python train.py --num_hidden_layers=21 --hidden_size=192 --num_attention_heads=6 --num_key_value_heads=3 --head_dim=32 --intermediate_size=768 --vocab_size=2048 --hidden_act="xielu" --norm="rmsnorm" --norm_place="pre" --norm_eps=1e-05 --positions="rope" --rope_theta=10000.0 --rope_fraction=0.25 --qk_norm=true --attn_scale=0.279 --bias="none" --tie_word_embeddings=false --parallel_block=false --extras=["local attention windows", "shifted keys", "norms scaled by depth", "capped logits"] --init="trunc" --init_std_qkv=0.0299 --init_std_o=0.00461 --init_std_up=0.0299 --init_std_down=0.00231 --optimizer="muon" --learning_rate=0.0166 --beta1=0.95 --weight_decay=0.013 --lr_head=0.0053 --warmup_steps=0 --schedule="wsd" --decay_fraction=0.772 --decay_shape="exp" --final_lr_fraction=0.0 --batch_tokens=[16384, 32768, 65536, 131072] --max_seq_len=256 --doc_mask=true --train_tokens=371200000 --max_steps=7093 --dataset="wikipedia_en"
Each number is 200 + 40 x the weight over its row's rms, rounded and kept within 0 to 999. Layers, rows and columns count from 0. The size before them is the row's rms in percent of the matrix's.

# up: layer 11 MLP up, 768x192, rms 0.386, rows 118-170, columns 128-191
# down: layer 11 MLP down (transposed), 768x192, rms 0.193, rows 118-169, columns 128-191
up118,109,191,200,225,182,256,260,291,207,212,214,185,187,218,186,155,180,225,213,227,205,176,197,180,164,232,190,191,209,108,136,247,143,152,236,191,231,221,203,323,181,173,156,163,208,176,237,163,216,224,194,139,161,220,233,208,196,236,229,197,282,177,208,179,218
down118,110,189,193,226,167,294,215,293,85,170,241,127,260,259,209,231,196,218,196,205,166,244,213,226,189,261,176,205,219,185,218,205,210,119,210,299,268,186,142,216,242,248,190,206,229,251,226,195,247,179,222,252,198,164,245,173,177,165,254,184,199,241,212,215,203
up119,105,177,172,258,179,206,172,194,197,236,212,199,266,224,172,221,183,228,202,251,182,170,190,169,232,143,213,211,209,226,247,160,145,200,129,216,216,197,152,231,207,216,213,184,234,200,173,243,78,231,148,175,167,182,235,191,242,128,247,232,247,38,196,218,271
down119,104,209,153,137,259,197,163,232,249,206,222,158,169,241,144,266,251,183,159,154,188,154,194,220,221,168,158,139,226,167,180,107,101,136,147,146,162,174,250,115,98,195,211,269,265,179,210,241,162,250,204,247,321,182,222,250,225,171,150,185,216,162,199,162,153
up120,024,251,170,259,206,212,202,173,185,223,190,118,327,232,208,177,302,237,169,232,226,187,264,208,165,195,171,188,157,211,199,179,120,211,132,200,181,171,241,231,197,114,180,185,207,157,144,235,274,226,171,245,228,247,244,279,150,196,231,154,237,252,188,206,263
down120,025,216,194,171,200,180,181,227,254,183,279,203,167,193,169,244,258,196,166,182,167,182,229,175,221,187,280,182,189,183,218,140,234,243,182,242,181,194,177,213,205,232,253,247,122,253,235,176,67,152,234,194,258,213,167,172,232,147,179,141,231,81,170,202,223
up121,044,181,248,197,232,222,186,208,124,193,158,203,204,162,228,196,259,181,303,97,165,174,152,210,191,149,172,201,202,236,196,189,205,227,174,185,291,228,197,123,210,237,227,222,145,227,285,197,156,181,215,201,232,183,180,318,197,230,183,135,214,153,145,150,245
down121,044,301,221,210,219,283,148,195,188,218,146,169,116,172,228,182,200,157,191,186,128,169,201,129,161,206,201,145,205,186,212,144,192,145,165,206,295,170,200,121,170,207,103,190,233,191,179,136,19,194,202,139,231,264,231,222,196,184,222,182,216,185,187,197,237
up122,085,194,200,257,264,69,140,197,241,213,171,189,192,225,240,198,169,249,187,145,184,214,189,164,162,169,239,247,142,238,235,163,244,212,129,183,187,264,166,230,217,217,207,248,177,108,196,249,120,197,173,169,250,230,140,155,206,155,193,196,177,208,240,165,205
down122,081,152,179,242,183,190,174,180,234,218,142,151,177,213,233,229,190,189,263,150,220,150,180,182,75,207,221,203,174,226,187,123,158,205,134,134,255,275,135,213,178,197,257,139,154,205,167,291,225,180,161,177,247,245,170,160,230,190,226,197,102,201,203,178,167
up123,100,197,179,206,181,210,185,201,206,235,167,218,313,230,177,241,187,260,201,187,212,182,184,253,126,211,242,267,193,189,215,193,155,207,230,199,200,209,230,157,237,217,160,235,206,201,168,180,181,199,196,229,178,283,255,214,143,169,146,216,132,147,252,293,173
down123,108,185,176,210,199,219,207,149,222,190,121,182,203,211,238,135,186,215,235,210,234,140,126,203,217,219,240,266,202,170,156,205,278,115,158,154,313,215,201,196,193,265,206,145,175,160,220,136,160,219,282,129,187,234,194,206,143,258,176,151,102,178,183,209,222
up124,054,200,139,208,215,216,249,257,185,208,148,217,259,194,184,124,213,149,209,261,205,142,132,166,297,166,262,157,194,163,219,152,202,197,202,180,202,205,169,148,232,201,247,213,182,224,243,247,190,197,186,237,192,198,238,236,175,94,268,139,163,199,227,269,203
down124,052,166,136,174,253,200,71,173,219,162,228,210,246,207,170,297,224,251,184,169,175,166,303,178,215,176,298,291,274,175,218,127,176,164,198,170,141,211,200,243,199,226,163,165,112,236,223,225,170,146,251,173,296,225,208,134,211,153,183,253,215,253,209,198,142
up125,128,211,226,241,219,212,150,193,173,159,178,118,177,222,162,173,229,180,209,168,233,175,266,240,163,150,172,159,220,242,191,208,233,218,292,135,248,182,226,178,237,133,138,222,274,174,278,173,160,170,276,180,281,202,213,270,217,261,169,236,230,250,140,204,186
down125,125,261,202,202,158,161,192,198,261,232,209,209,207,208,209,274,148,170,275,153,122,245,212,154,158,210,293,209,264,225,220,131,212,150,217,232,228,207,222,230,162,174,198,242,167,220,144,214,251,210,254,126,229,113,194,224,183,214,235,199,124,188,211,166,189
up126,127,227,198,160,144,201,216,219,249,207,218,190,224,245,148,190,211,198,114,201,249,243,134,149,188,187,142,184,248,153,162,233,146,258,203,270,185,230,269,221,174,225,177,154,215,256,152,216,231,289,207,139,257,190,178,218,287,168,196,213,203,205,170,238,206
down126,129,208,221,122,213,226,211,203,215,250,313,254,159,235,130,168,192,160,265,246,218,178,119,225,178,234,113,180,198,128,170,223,195,207,183,234,178,174,239,203,187,187,247,147,145,247,140,221,144,247,147,184,232,230,215,223,258,197,191,203,221,213,151,221,195
up127,030,137,215,285,221,203,186,139,232,257,227,187,227,238,164,153,167,228,192,181,250,213,243,264,149,175,206,187,246,180,219,190,158,163,190,259,195,216,191,154,250,159,188,175,138,107,129,191,212,238,282,181,248,229,165,155,252,241,220,196,265,235,195,158,193
down127,029,240,198,151,285,157,208,229,209,237,230,212,151,209,220,147,159,263,225,186,189,196,211,236,192,177,205,166,209,226,267,207,238,149,121,206,229,208,193,200,153,205,154,221,225,175,181,242,53,160,181,229,245,234,187,212,194,141,193,162,208,160,210,149,184
up128,103,212,248,234,163,181,198,234,204,157,160,198,114,168,152,200,141,203,170,212,159,171,182,206,251,197,120,179,215,269,192,241,230,177,222,190,286,111,287,174,182,299,180,186,229,122,97,198,286,198,238,206,202,255,220,192,229,183,214,215,174,193,222,149,194
down128,100,103,209,161,250,239,194,174,148,219,154,179,256,174,216,231,217,304,139,220,209,231,210,241,169,182,184,206,172,202,200,227,190,185,235,201,151,189,200,252,178,135,231,152,159,236,173,174,182,213,264,164,221,186,253,171,252,208,129,188,207,153,119,188,189
up129,119,249,219,178,168,268,184,186,188,181,227,251,186,215,181,175,174,192,196,183,191,198,208,241,232,212,206,200,128,182,199,212,201,120,181,217,236,193,191,203,204,251,193,180,217,258,204,205,231,163,202,167,194,216,171,201,199,282,276,209,189,238,184,266,235
down129,120,194,147,224,269,134,169,92,149,279,194,220,208,195,207,218,228,193,238,222,182,270,192,189,133,137,212,207,152,220,109,232,248,211,194,245,214,168,237,235,197,168,145,192,177,214,188,243,220,211,207,224,185,237,241,214,212,219,199,192,200,112,198,186,246
up130,101,146,216,164,206,324,186,232,218,219,217,174,280,224,216,203,192,234,255,177,225,193,175,271,180,250,257,253,213,242,142,169,117,233,206,262,231,164,210,148,194,156,174,157,189,245,188,217,218,217,189,209,183,216,317,135,173,224,163,128,222,183,219,190,150
down130,102,205,179,191,251,191,212,263,220,201,187,219,197,176,180,216,220,133,157,198,154,186,175,219,257,193,156,241,202,232,148,223,216,197,208,177,98,261,184,220,231,201,206,214,167,176,138,153,266,235,191,185,220,178,198,195,186,156,307,165,194,227,147,215,123
up131,129,184,299,204,162,200,178,242,230,186,172,244,244,180,254,140,168,172,128,224,223,240,177,258,196,230,219,242,231,156,201,169,242,235,171,222,210,200,299,176,212,242,198,285,204,215,195,222,187,170,229,185,162,235,205,197,260,129,223,214,277,229,187,183,239
down131,125,164,225,316,219,174,188,199,262,173,206,118,158,152,224,167,144,211,220,186,287,147,226,199,183,286,240,211,293,200,179,230,170,232,206,290,140,249,198,185,216,196,220,184,168,219,244,186,162,196,142,170,237,237,163,176,174,94,227,178,285,238,237,204,228
up132,100,180,219,183,241,239,161,235,145,237,168,206,213,229,197,151,275,244,161,190,185,243,269,336,248,223,230,161,159,200,201,308,166,222,191,145,215,185,254,272,148,208,292,171,205,200,190,229,236,160,220,197,208,153,195,265,259,191,222,208,247,257,189,179,195
down132,093,197,159,177,238,253,236,222,138,168,167,253,172,187,220,224,250,209,178,210,219,186,212,231,278,184,212,270,231,236,263,213,200,263,111,191,261,276,194,141,232,217,179,248,281,198,269,239,282,187,243,137,150,235,168,177,216,209,269,228,132,250,262,188,217
up133,028,220,198,185,155,190,245,168,137,173,172,203,194,186,193,214,254,182,152,239,134,148,183,209,126,217,156,182,167,207,194,179,181,260,214,170,216,211,212,175,171,205,190,124,185,101,205,243,242,185,206,178,171,214,244,233,252,289,243,118,177,267,146,233,231
down133,029,235,205,202,212,225,228,255,239,263,230,180,185,177,109,257,126,211,193,183,204,216,197,162,262,181,156,223,215,222,225,230,193,153,166,153,225,194,133,161,182,180,237,211,136,220,165,167,94,231,210,211,222,114,181,212,218,221,185,272,198,190,218,223,167
up134,115,160,217,212,134,199,240,221,240,191,182,272,195,202,171,189,244,182,176,194,197,212,227,192,222,166,195,181,239,214,232,184,230,151,257,235,156,275,167,236,194,292,169,190,237,133,191,165,249,149,157,215,164,190,162,304,196,227,160,171,169,244,228,234,208
down134,116,200,167,164,249,193,244,192,232,194,197,194,151,238,188,207,241,188,270,163,139,212,164,202,252,202,169,184,166,155,124,173,228,242,168,220,126,188,194,273,198,270,171,222,194,236,176,156,188,165,201,158,201,161,145,275,166,167,239,174,162,143,229,164,189
up135,024,248,252,184,141,170,271,167,231,142,197,284,203,202,200,180,161,245,226,189,245,194,159,229,213,200,159,234,245,160,255,233,191,197,206,239,186,162,254,235,225,217,219,234,178,267,228,230,156,181,208,201,264,181,184,156,225,209,259,153,161,179,196,184,215
down135,026,255,218,112,288,186,203,178,257,164,237,204,202,172,198,185,285,232,144,226,228,131,161,79,236,201,200,212,158,208,256,303,225,165,196,189,159,248,236,128,229,272,158,185,210,216,171,187,58,130,300,195,190,183,222,204,187,241,125,183,198,190,164,168,173
up136,100,211,173,179,240,176,203,202,193,230,130,244,168,269,183,177,220,169,198,167,249,281,129,247,225,154,197,216,240,128,171,235,231,218,159,194,161,204,228,221,235,164,155,189,201,225,211,208,185,135,141,267,214,187,200,174,192,138,158,178,229,252,200,211,312
down136,101,173,183,178,231,162,189,155,228,213,202,168,228,217,213,158,292,149,174,203,233,183,213,199,214,217,175,129,181,232,137,232,167,173,188,157,204,215,193,189,139,237,223,163,239,224,263,268,161,187,147,276,240,169,244,123,222,219,112,216,174,170,189,201,183
up137,122,238,184,118,224,175,202,232,199,204,211,195,168,243,219,187,172,212,221,194,185,245,227,186,209,200,206,159,211,192,134,199,284,173,175,146,140,118,199,200,253,231,303,167,217,161,147,176,181,228,197,201,193,221,235,221,204,173,198,147,168,116,148,186,139
down137,125,182,226,238,155,202,122,229,237,228,224,231,210,251,229,219,185,144,171,230,250,251,210,219,248,203,163,139,253,182,177,180,307,127,200,151,241,219,215,190,232,241,169,242,212,230,178,179,166,174,248,248,222,121,209,136,160,212,202,175,137,138,165,232,125
up138,043,155,224,177,234,283,209,153,142,202,157,165,215,231,210,203,215,159,223,211,127,217,191,128,216,141,206,177,256,194,265,246,246,279,238,100,179,211,195,212,231,196,179,264,225,179,189,222,201,224,232,224,158,160,155,204,202,249,209,197,125,129,227,203,144
down138,045,211,179,244,213,110,186,246,299,163,216,165,223,163,250,251,207,283,128,267,165,241,255,162,212,236,253,204,168,159,182,137,150,224,203,224,231,249,211,194,162,154,245,88,217,187,192,249,244,177,233,159,181,279,158,191,182,211,155,165,262,261,144,241,168
up139,129,162,233,253,218,153,206,169,139,161,218,219,195,202,216,170,193,171,198,243,230,185,146,217,258,228,206,285,215,213,166,224,89,181,247,298,182,165,205,184,208,181,204,210,174,184,142,228,253,171,173,205,185,181,210,207,215,167,198,191,208,277,146,201,257
down139,129,263,261,180,224,206,177,175,188,170,233,199,142,191,223,186,155,221,169,259,211,205,198,169,234,179,241,158,223,181,307,196,242,163,177,268,146,187,126,228,163,183,182,205,214,173,134,157,315,187,140,265,196,140,161,203,138,193,218,177,148,255,209,222,218
up140,107,124,197,165,217,178,242,204,189,210,153,228,192,209,199,187,183,157,224,158,152,234,210,239,221,272,253,239,200,214,192,175,195,194,252,222,202,253,250,195,275,197,226,161,168,291,138,117,261,115,308,201,137,215,272,251,180,209,219,188,269,165,221,227,227
down140,107,196,224,206,217,139,239,256,200,213,244,242,236,159,207,171,252,178,209,131,203,206,227,200,133,170,238,212,184,193,256,215,205,152,235,166,233,221,190,197,193,170,192,209,227,97,204,210,86,199,219,191,216,203,241,242,196,184,182,134,161,208,164,200,199
up141,098,251,139,211,181,137,188,128,139,188,169,225,161,272,212,262,137,202,198,183,156,206,238,185,187,215,199,256,195,233,122,196,174,156,139,219,159,204,239,199,215,278,236,315,197,131,188,206,238,161,151,190,215,205,199,219,161,244,245,209,200,179,241,149,117
down141,095,159,198,187,260,157,296,180,258,181,243,128,201,222,189,236,229,291,269,214,151,196,185,154,221,243,240,275,187,224,191,168,213,197,163,174,177,122,163,240,149,129,168,228,120,193,232,237,239,249,279,177,224,219,173,258,180,213,138,266,164,114,163,238,191
up142,121,160,182,224,255,160,226,192,164,143,197,109,222,175,219,229,174,224,198,306,237,140,207,230,184,183,162,230,215,188,215,160,195,222,194,174,229,209,223,207,173,181,240,217,166,252,198,174,278,217,172,267,124,189,162,234,190,253,248,257,182,188,148,151,159
down142,117,193,164,247,244,219,191,224,189,192,211,219,199,205,269,253,154,244,133,181,180,183,248,203,182,278,232,172,226,202,134,165,204,172,187,179,235,174,189,250,145,215,274,182,164,229,213,186,174,223,179,211,218,195,212,214,201,75,188,196,214,181,241,177,285
up143,068,231,186,275,193,177,166,112,204,212,225,231,212,153,228,148,164,143,191,215,199,184,191,230,259,249,265,214,226,169,166,121,263,193,166,143,138,235,251,207,177,220,179,200,201,122,166,155,259,237,242,188,223,225,212,187,143,210,163,205,299,164,235,225,185
down143,063,166,176,168,166,236,183,215,151,231,264,192,174,239,186,179,259,130,254,138,228,197,173,100,188,122,268,189,152,188,239,315,213,219,185,249,203,209,271,197,214,216,161,213,172,252,245,231,127,213,213,175,170,214,209,224,149,189,187,194,202,214,212,128,205
up144,121,163,271,194,253,210,167,159,205,213,260,216,243,277,290,162,283,251,187,231,225,227,245,186,208,185,159,165,178,187,161,159,206,144,207,241,157,218,290,227,201,242,192,229,184,180,187,167,174,145,173,147,167,162,191,187,124,170,212,177,119,125,293,211,186
down144,115,221,241,236,309,244,159,216,195,184,287,197,193,210,162,233,200,212,201,244,164,203,204,314,198,209,193,183,160,182,221,191,238,178,175,265,145,142,238,213,179,217,244,92,191,239,204,182,172,195,229,205,214,189,111,188,132,212,144,179,192,187,195,249,149
up145,132,139,254,247,206,247,195,219,194,185,165,158,201,178,185,161,169,199,285,192,205,242,297,216,169,240,211,191,236,208,216,240,212,232,277,160,162,233,177,254,199,286,220,147,145,173,229,180,200,202,151,210,204,233,87,170,212,171,236,180,201,233,225,197,209
down145,134,220,240,232,213,173,161,234,192,164,206,210,169,222,182,124,205,180,286,198,223,224,187,257,116,170,170,160,229,204,268,199,143,262,176,219,272,184,161,207,172,256,194,192,159,195,235,201,221,201,242,255,192,178,185,196,176,212,244,303,231,198,198,209,194
up146,101,231,187,236,198,283,210,188,220,253,161,203,174,265,253,146,173,169,202,225,183,219,189,245,189,184,168,124,143,174,221,244,145,169,180,275,108,149,163,186,234,172,221,204,196,216,130,196,217,187,179,263,196,267,234,263,285,204,204,276,174,239,207,163,222
down146,100,195,194,255,184,141,148,173,146,212,139,280,166,210,175,215,180,159,173,180,179,194,187,268,198,173,174,227,161,213,206,211,156,187,167,255,188,224,206,221,282,228,232,199,243,201,223,222,152,119,207,242,143,162,141,182,178,208,232,176,221,195,241,227,243
up147,064,206,170,224,217,198,216,77,190,208,136,218,170,183,236,210,236,164,236,154,189,218,164,259,275,194,204,137,237,217,249,165,146,176,179,193,188,189,159,159,209,252,204,194,149,167,260,124,199,129,185,305,217,194,235,170,135,194,184,260,164,178,215,241,186
down147,061,192,216,226,147,212,192,176,276,180,207,141,177,214,161,231,221,239,169,253,289,202,207,138,192,215,243,213,186,146,235,147,172,196,200,126,101,184,131,138,293,143,233,261,165,249,199,197,142,194,246,215,206,190,220,129,232,200,81,258,215,139,244,165,185
up148,111,202,191,240,169,238,192,205,159,163,226,110,191,162,270,223,229,222,251,263,196,142,192,237,253,223,226,215,168,252,249,239,192,238,237,163,220,249,227,175,208,204,226,247,173,140,140,137,185,244,188,172,239,214,221,187,236,177,237,190,213,272,230,183,263
down148,106,252,189,156,162,185,162,164,224,219,231,243,173,235,185,243,270,225,200,217,140,192,255,254,206,207,150,227,151,218,122,189,193,166,222,253,192,163,209,206,130,237,235,268,232,212,216,172,186,295,160,205,196,246,147,205,299,248,173,214,156,239,187,200,135
up149,027,180,277,202,212,217,183,135,190,201,152,211,209,210,225,187,250,233,205,144,213,218,230,221,179,213,221,290,219,245,207,196,267,174,253,161,207,201,139,196,231,223,170,176,211,166,159,195,257,168,232,260,194,191,226,285,189,252,179,155,128,199,209,140,274
down149,027,186,164,244,194,164,225,252,201,240,237,133,207,144,234,203,211,209,224,211,261,261,226,146,207,186,223,194,202,191,248,126,210,219,223,190,147,222,239,102,246,135,224,184,162,247,246,251,209,211,174,187,239,237,159,178,194,197,212,232,169,208,217,147,253
up150,118,165,229,227,186,285,211,207,138,106,200,213,150,205,223,262,241,202,139,182,263,243,261,113,158,210,237,198,204,150,258,269,183,224,206,219,203,124,179,269,165,144,129,258,180,184,235,211,160,221,178,241,213,228,196,178,224,224,197,267,140,276,141,216,126
down150,115,218,194,169,246,169,214,169,218,217,199,169,199,194,202,164,178,241,272,228,146,248,174,279,258,210,278,180,133,238,169,208,204,192,217,163,219,151,201,156,195,227,195,274,150,181,270,199,275,143,243,151,170,200,195,177,207,160,186,197,213,204,177,210,243
up151,106,182,238,260,206,221,179,174,155,243,224,221,256,243,193,229,203,188,214,196,200,214,158,178,214,169,231,197,188,169,166,201,191,200,171,135,118,209,211,169,248,223,208,226,247,199,215,173,193,154,164,190,206,223,214,223,131,208,170,131,160,260,154,216,135
down151,106,212,205,155,184,130,231,275,191,157,220,246,243,234,171,196,165,241,150,206,168,233,202,186,208,172,283,232,246,237,290,207,262,171,206,265,197,209,227,94,245,199,186,252,158,131,202,234,164,249,179,325,163,173,201,186,278,220,237,201,188,187,161,227,177
up152,128,189,210,199,207,207,164,159,178,273,283,183,177,164,276,202,171,215,220,152,177,195,118,197,219,183,201,210,173,142,183,124,200,272,208,189,210,259,268,220,214,255,193,235,217,240,183,225,230,251,230,203,207,147,161,206,259,169,203,176,240,222,192,212,147
down152,132,221,155,208,248,215,257,245,262,218,248,200,196,161,270,190,188,201,150,204,263,214,163,194,160,127,182,147,209,187,146,235,205,164,260,193,216,116,138,221,337,206,166,200,141,227,193,182,180,190,210,213,161,228,272,195,172,246,187,170,327,244,192,210,203
up153,084,182,244,246,276,219,205,244,222,185,216,187,215,234,230,134,232,133,156,265,172,233,238,61,197,244,164,193,194,166,223,206,261,222,144,184,115,263,246,214,259,254,194,185,169,254,191,158,223,211,239,106,169,223,215,104,190,203,256,176,237,160,122,178,120
down153,086,211,213,150,165,217,235,178,193,210,175,212,245,195,199,196,164,180,170,147,231,139,169,259,202,208,275,204,225,202,221,183,172,136,266,269,306,146,203,219,124,136,205,166,225,181,201,244,227,219,301,233,275,138,153,254,157,133,147,181,197,246,188,194,154
up154,038,238,259,170,233,229,169,197,208,254,258,206,235,178,247,202,281,154,205,161,204,281,206,211,200,203,235,211,208,266,275,233,291,169,163,213,165,168,207,148,168,284,212,199,149,236,107,158,250,264,263,199,256,218,224,158,204,174,122,222,220,186,154,231,211
down154,039,253,183,209,165,188,258,193,186,209,192,73,181,187,134,163,204,186,236,190,278,220,207,209,200,127,161,240,165,145,221,163,185,253,204,141,185,182,152,124,234,129,170,164,195,214,189,159,268,207,145,224,235,176,162,175,142,227,168,196,203,154,225,147,168
up155,122,183,196,263,214,207,218,191,134,147,180,249,174,203,188,251,200,144,196,184,188,192,245,278,232,163,254,238,206,211,183,134,165,192,132,239,224,318,238,195,192,167,151,194,212,272,264,199,220,190,161,195,304,233,239,191,199,207,198,200,294,286,234,138,153
down155,126,160,238,167,229,206,232,183,213,156,187,152,194,242,201,239,159,192,224,131,191,159,223,244,161,188,140,259,146,218,162,175,211,219,199,216,209,256,173,249,223,154,145,222,108,252,205,266,213,200,246,195,254,191,229,326,161,230,225,208,249,182,261,230,214
up156,115,163,187,213,211,220,252,196,238,183,146,272,225,195,161,199,184,213,229,194,148,217,244,166,233,209,200,172,252,238,154,123,209,149,243,245,180,195,202,259,210,159,161,242,239,142,207,104,213,214,198,203,252,207,184,248,150,240,247,273,150,169,169,141,96
down156,105,129,248,190,222,172,211,207,214,238,220,143,163,166,243,211,220,197,302,266,231,225,215,198,177,146,207,211,238,201,234,183,196,206,252,197,189,111,208,197,188,203,260,256,239,196,202,198,240,178,164,196,166,166,227,224,202,242,226,236,168,121,192,238,189
up157,110,196,270,160,213,194,171,204,212,269,161,206,172,296,218,236,179,255,172,186,229,237,226,244,256,211,192,211,176,236,190,192,186,177,160,217,134,211,220,128,231,252,147,215,188,254,151,201,163,206,216,279,142,142,186,268,222,210,208,206,264,221,172,215,262
down157,107,142,243,233,257,159,185,215,255,176,226,192,208,190,187,277,158,210,177,198,263,207,226,169,241,131,229,211,183,224,248,131,160,250,196,219,217,215,181,202,198,210,136,204,232,192,215,281,210,155,275,175,188,186,179,226,161,213,173,183,254,218,128,146,202
up158,116,215,175,171,174,210,215,217,244,151,141,149,186,185,223,177,101,249,197,169,206,158,182,262,320,242,205,170,140,178,179,227,226,128,176,265,171,154,219,221,142,200,145,262,181,183,205,229,155,230,151,205,176,183,215,147,184,174,227,195,177,265,182,292,160
down158,113,212,182,236,235,237,190,160,128,237,250,192,222,236,173,226,233,191,251,204,173,180,201,200,138,148,237,227,190,237,273,141,192,214,207,211,198,196,225,151,266,209,268,188,139,178,161,229,211,163,180,224,259,281,176,164,213,266,192,132,175,217,191,152,221
up159,120,160,141,237,177,246,237,187,210,193,178,184,200,169,154,207,219,214,212,188,212,148,146,208,198,238,154,249,264,178,224,192,175,254,121,211,226,223,271,207,251,227,202,244,195,235,144,215,171,189,169,292,190,224,136,206,222,171,133,218,279,167,194,153,273
down159,117,162,218,288,158,194,185,177,247,179,220,190,218,161,163,217,208,171,210,229,171,180,167,182,145,167,148,147,292,147,258,177,212,288,179,176,218,173,202,192,262,193,185,190,232,227,162,241,172,225,151,246,300,299,125,144,211,186,102,241,199,272,210,196,217
up160,124,209,149,198,137,263,216,196,200,275,168,217,140,225,192,187,200,187,225,203,259,132,178,173,191,243,194,249,273,182,219,198,235,229,139,240,126,180,299,205,174,155,211,205,158,248,145,210,160,223,177,253,139,241,163,185,177,203,166,191,195,163,192,222,155
down160,121,203,111,133,173,188,217,107,198,198,159,180,185,216,222,266,214,218,156,243,192,209,133,206,157,229,253,222,224,146,184,188,203,233,190,251,209,210,217,245,93,244,230,258,200,174,184,171,188,165,261,320,268,229,178,204,184,157,218,189,252,204,214,228,163
up161,026,156,215,234,202,194,174,223,200,184,201,181,141,162,212,219,234,271,210,101,215,196,203,245,163,193,172,246,200,183,117,205,125,256,127,243,253,243,184,235,225,213,226,179,206,230,189,158,148,227,183,172,192,237,171,172,245,160,244,226,281,244,139,160,220
down161,026,198,161,224,219,197,167,248,241,283,237,272,114,176,170,183,178,181,170,207,225,220,139,151,175,190,236,237,201,217,150,226,191,253,166,210,203,207,151,198,258,180,248,179,212,199,209,171,15,215,213,191,221,226,217,199,150,192,159,280,195,147,198,101,152
up162,119,232,172,220,125,254,183,118,173,171,196,224,196,201,230,140,73,212,216,202,186,157,254,241,176,198,235,262,141,205,189,196,173,226,250,218,162,146,220,196,180,237,134,181,200,216,191,195,160,231,203,249,223,244,146,261,266,228,184,195,215,105,167,121,151
down162,130,173,239,158,134,105,146,222,240,208,181,181,145,177,152,135,208,229,220,158,244,192,211,136,223,240,266,262,227,220,167,199,225,233,299,166,262,226,172,193,123,187,128,221,210,240,160,235,230,252,215,240,208,192,192,205,224,153,224,197,169,260,240,230,169
up163,124,201,214,170,169,239,157,236,155,160,188,244,192,224,225,187,188,227,159,249,226,214,133,178,194,195,194,186,234,187,133,198,175,245,185,122,110,237,131,224,275,231,184,232,193,184,224,167,261,193,189,170,240,149,192,218,227,177,228,199,271,214,183,164,161
down163,127,202,141,171,239,190,178,182,252,211,237,252,211,189,225,237,122,184,264,175,187,245,225,132,256,233,188,215,189,177,204,184,213,239,214,176,143,195,204,284,195,193,170,202,171,175,293,239,397,192,247,271,184,157,173,191,177,190,221,232,306,210,183,199,270
up164,123,159,199,186,270,202,71,228,209,204,266,168,220,213,234,103,206,180,236,195,145,228,165,190,184,316,151,202,248,241,240,187,221,169,199,187,207,145,182,141,195,164,272,203,181,236,208,144,174,175,167,175,180,258,230,199,293,248,253,241,220,201,234,209,209
down164,130,171,181,277,232,133,239,170,271,228,138,234,131,165,238,253,183,215,204,139,258,212,230,206,174,207,259,185,239,180,205,214,181,247,240,210,258,268,205,274,180,193,255,193,215,187,213,218,153,189,217,181,143,208,215,228,207,253,199,122,158,232,213,117,210
up165,058,180,215,183,250,196,225,167,145,231,189,270,197,266,219,153,237,237,198,194,207,276,184,181,170,179,112,193,201,139,165,188,226,204,197,230,223,180,181,181,241,207,119,141,235,216,160,183,200,204,218,262,172,203,160,199,178,180,202,172,341,108,190,169,211
down165,056,237,97,157,242,240,157,137,159,236,174,168,210,197,231,157,254,221,188,288,206,188,177,164,209,214,230,167,164,173,179,183,210,141,190,172,215,202,187,260,118,222,202,217,265,216,202,181,106,237,150,210,194,219,168,144,195,207,152,189,197,176,228,117,238
up166,046,196,223,246,169,213,224,140,153,243,214,216,260,184,193,201,229,145,231,193,193,214,224,250,241,191,171,101,212,171,210,166,192,140,247,174,278,200,233,186,216,258,210,195,149,135,196,204,205,187,206,213,301,206,218,214,211,219,207,197,157,287,182,242,195
down166,043,203,242,145,138,288,201,218,303,187,186,192,145,93,175,211,227,207,222,233,171,132,186,185,169,178,256,143,224,148,259,243,212,163,161,208,152,219,171,166,230,186,176,178,186,212,194,232,171,183,208,182,112,206,185,192,205,202,198,214,224,189,243,118,240
up167,027,257,178,169,187,221,216,183,138,232,188,188,163,180,193,247,197,216,194,144,280,213,183,181,209,226,170,226,206,237,250,232,195,227,192,215,146,163,241,297,226,192,230,267,223,183,274,212,165,183,181,154,245,198,171,259,199,188,236,248,238,219,185,197,182
down167,026,194,190,129,182,210,122,219,233,223,241,160,147,90,151,191,135,155,203,201,202,234,149,167,268,234,240,251,151,168,132,152,236,214,128,265,268,170,133,181,203,163,230,181,162,185,153,228,122,228,277,218,137,218,215,135,183,189,139,253,272,152,210,148,239
up168,096,121,168,188,192,295,192,240,161,246,277,197,244,245,200,173,120,187,259,122,204,210,262,189,223,224,151,173,250,184,248,192,212,225,236,208,189,252,281,164,120,183,163,228,172,173,204,120,259,201,272,171,242,215,207,209,218,208,207,209,215,238,198,179,225
down168,096,206,246,177,221,181,204,251,234,180,250,263,188,196,246,234,242,235,166,286,161,228,165,161,193,181,250,217,229,199,186,149,223,142,144,232,247,276,132,211,181,205,91,232,143,259,261,209,275,182,214,173,166,217,115,204,237,217,218,277,205,275,285,226,174
up169,115,207,133,184,132,176,176,205,239,170,205,195,127,120,200,210,156,165,116,215,115,130,163,233,248,240,118,214,223,160,201,139,205,156,241,201,209,173,224,259,237,193,187,149,236,224,154,130,196,178,158,209,167,131,186,177,209,124,136,238,172,236,202,144,211
down169,115,129,240,220,220,207,219,262,221,249,189,198,225,174,168,156,202,168,173,215,235,201,217,276,149,152,206,158,249,163,191,183,178,232,225,283,261,201,116,207,168,179,153,225,159,206,237,174,148,272,205,169,197,177,165,161,202,228,135,252,216,195,135,155,259
up170,015,233,213,232,193,193,212,108,170,171,193,162,270,180,182,286,272,111,200,178,159,215,117,203,223,201,223,215,216,178,129,222,92,210,224,203,156,213,308,231,151,169,242,234,238,173,198,176,187,220,120,168,192,201,233,242,217,98,178,189,249,210,216,141,280